{
  "num_hidden_layers": 9,
  "num_attention_heads": 5,
  "num_key_value_heads": 5,
  "positions": "alibi",
  "qk_norm": false,
  "init": "normal",
  "optimizer": "ademamix",
  "learning_rate": 0.000608,
  "schedule": "wsd",
  "decay_shape": "cos",
  "final_lr_fraction": 0.0,
  "batch_tokens": [16384, 32768, 49152],
  "max_steps": 4857,
  "dataset": "wikipedia_en"
}
Each number is 128 + 32 x the weight over its row's rms, rounded and kept within 0 to 255. Layers, rows and columns count from 0. The size above them is the row's rms in percent of the matrix's.

# layer 2 attention query, 160x160, rms 0.0689, rows 0-16, columns 40-79
size [ 64  67  55  60  57  62  52  62  52  55  60  59  61  56  58  59  57]
[[139 206 102 118 147 134 123 151 125 165  84  98 101 138 199 127 162 146 105 160  87 153 155 113 140 149 123 144 151 162 129  94 115  91 149  86  86 116 124 156]
 [191 132  88  70 131 165 124  75  89 100 164 152  94  83 130 140 119  68 157 129 101 132 149 149 160 163 134 127 152 110 118 175 137 109  97 148 114 101 152  78]
 [121 125 191 137 166 139 137 124 136 140 168 108 151 131 109 148 165 146 113 113  82 128 106 165 136  85 139 127 112  94 104 223 122 179 104 159 129  71 108 128]
 [111  94 110 134 150 164 172 137 176  67  83 139 212 168 146 142 104 149 136 137  81 138 118 130 164  72 156 141 144 137 154 138  93 104 133 150  77 120 100 103]
 [144  97 152 128  63 155  91 194  81 158 129 149 107 189 168 148  92 149 112 189 149 130 154  92 156 103 185 111 101 121 123 128  53 108  86 127 132 130  90  95]
 [120 160 211 143  67 138 177 156 100  64  75 154 175 153 140 133 103 155 128 134 143  92 159 123 153 100  89 160 154 182  81 153 155  75 133  97  95 143 114 153]
 [162 112 125 126 137 184  69 136  81  96 132 169 164 187  80  84 138 102 113  85 127 164 168 124 157 105 107 192 107 166 118 117  91  95 112 151 211 154 139  97]
 [ 51 108 129 126 119 157  89 100 171 144 143 154  89 159 168 101 120 161 139  62 161 167 161  77 151  62 113 146 150 130  87 122  96  64 109 100 164 120 135 119]
 [108 136 125 112 131 163  56 145  35 168 171 132  89 142  98  89 160 150 153 117 154 132 128 181 140  89  93  65 155 157 119 126 155 103 121 152 129 156 194 139]
 [128 142 106 156 167  98 145  84 153 129 107  71  83 141  96 100 150 138 146 140 146 147  46 111 104 151  80 151 171 183 142 112 213 155  85 115 104  91 129 152]
 [160 119 157 119 130 189  62 116  96 102 114  83 137 159 124 133 147 176 166  85 119 118  59 164 105 145 133 146 198 152 110 123 142 191 120 163 105 136 163 113]
 [112 184 138 161 138 137 105 111 152 144 133 118 107 154 129 190 140 155 139 141 112  93 167 143 170 100 118 161 143 113 119 163 154 117 182 102 127 159 178 130]
 [151 109 159 129 139 145 176 159 144 142 107 140 155 125 104  60  90 102 168 111 180 136 146 130 160  93  96 130  85 126 100  82 104  50 140 100  77  94 108 108]
 [125 109 100 105 149 124 203  63 172 106  92 108 110 122 130  92 133 172 105 143 117 140 126 108 133 113 137 156 123 104  70 159  80 117 102 118 174  71 179 146]
 [128 151  96 121 116 124 134 114  99 156  74 158  76 103 138 113 168 107 138 105 147 127 154 141 113 171 148 125 108 113 151 142 158 162  84 109 191  99  57  78]
 [147 113 135  98 135 173 133 103  81 106 156 100 105 135  99 161 135  97 138 169  90 124 113 154 110 118 128 129 130  80 132 101 108 156 123 144 139  89 139 120]
 [164  90 114 106 156  95 115 124 143 120 143 131  91 101 156 144 144 135 140 134 124 116 140 108 131 150 112 100 155 128 160 127 150  54 159 139 135 163 199 154]]
# layer 2 attention key, 160x160, rms 0.0627, rows 0-15, columns 40-79
size [ 77  71  57  72  60  70  62  69  56  63  67  65  70  57  64  70]
[[156 133 100 148  97 146 144 168  66 112 149 114  28 172 160 169 175 111  24 110 132 106 114 112 159 164 118 107  75 104 166 121 138 143 147 139  87 129 154  88]
 [109  85  82 177 163 115 123 109 115  82 101 101 112 185 137 184 149 176 149  77 100 171 156 125  49 131 111  98 148  84 149  93  89 159 127 119 112 129 122 132]
 [120 123 126 122 132 150 128  96 148  98  96 163  71 114  88 115 121 141 142  81  91 174 143 150 143 164  80 132  88 116 166 116 159 144 133 152 110 171 129 184]
 [146 148 148 159 112 157 177 128 161 132 145 144 152 141 133 174 106 170  49  80  90 120  80 130 162 172 145 155 137 141 144 109 126 166 146 125 120 160 122 138]
 [ 75 176 156 107  90 108 145 118 136 109 129 129 127 153 164 111 150  58  89 164 155 129  73 141 146 140 122 125 108  79 165 100  76 121 207 140 143 158 164 144]
 [ 88  81 144 130  85 170  84 117 166 137  86  99 127 111 155 156 114 123  81 176 140 110 115 117 123 142 141 133 201 127 146  96 103  83 127 126 137  95 121 175]
 [102  89 113 177 101 173 141 100 151 168 144 157 123  65 145 224 124 116  88 139 148  96 138 148 128  78 159 121 150  99 114 108  80  84 107  87  83  80 105 196]
 [198 138 171  86 104 138  91 167 123  94  99 193 241 142 141 132  98 110 171 125 149  98 106 130 108 146 155 138 126  93 111 119 195  59  93 115 170  87 177 130]
 [152 113 100 105 113 123  76  73 183 160  58  91 139 110 149 101  86 100 147  99 151 127 135 146 108 144 171 156 122 148  91 143 142 178 158 103 158  77 110 127]
 [135 157 192 138  98 109  73  47 128 121 106 141 137  83  69 118  87 165 168  75  89 132 141 173  89 121 152 138 169 154  99 108  85 123 136 120 116 139 108 114]
 [ 99 101 121 127 108 104 161  47 147  94 136 112  90 201 109  45 109  80 144 103  96 147 102 173  92  93 138 143 161 166 119  86  94 187 122 144 127  94 111 121]
 [124 131  85 138  67 100 172 144  16  91 160 104 113 116 186 110 139 115 117 142 119 104  88  87 121 138 120  87 105 145 115 121 101 107 132 125 101 132 109 143]
 [155 135 159 117  62 164  53 135 122 120 101  73 157 142 108 105  96  99 169 161 121 102 150 100 117 137 164 137 112 147 152 136 124 147 126 168 112 107 108 142]
 [ 86 138 172 150 139 124  73 209 126 111 137 116 102 110 146  92 132  88 108  92 133 114 164 128 125 175 155  85 138 184 161 122 146 122 186 161 110  97  91 132]
 [104 119 125 155 198 121 123 110 179 122 115  92 117  87  88 165  77 128 119 118  69 140 115 115 153  96 134 110 132 113 115 112 104 128 169 114 144 123 115 162]
 [159  89 126 153 106  78 177 105 119 101 143 161 150 124  85 147 111  90 150 131 146 151 173 158  99 141 127 142  82  96 146 143 103 144 107 119 111 124 129 154]]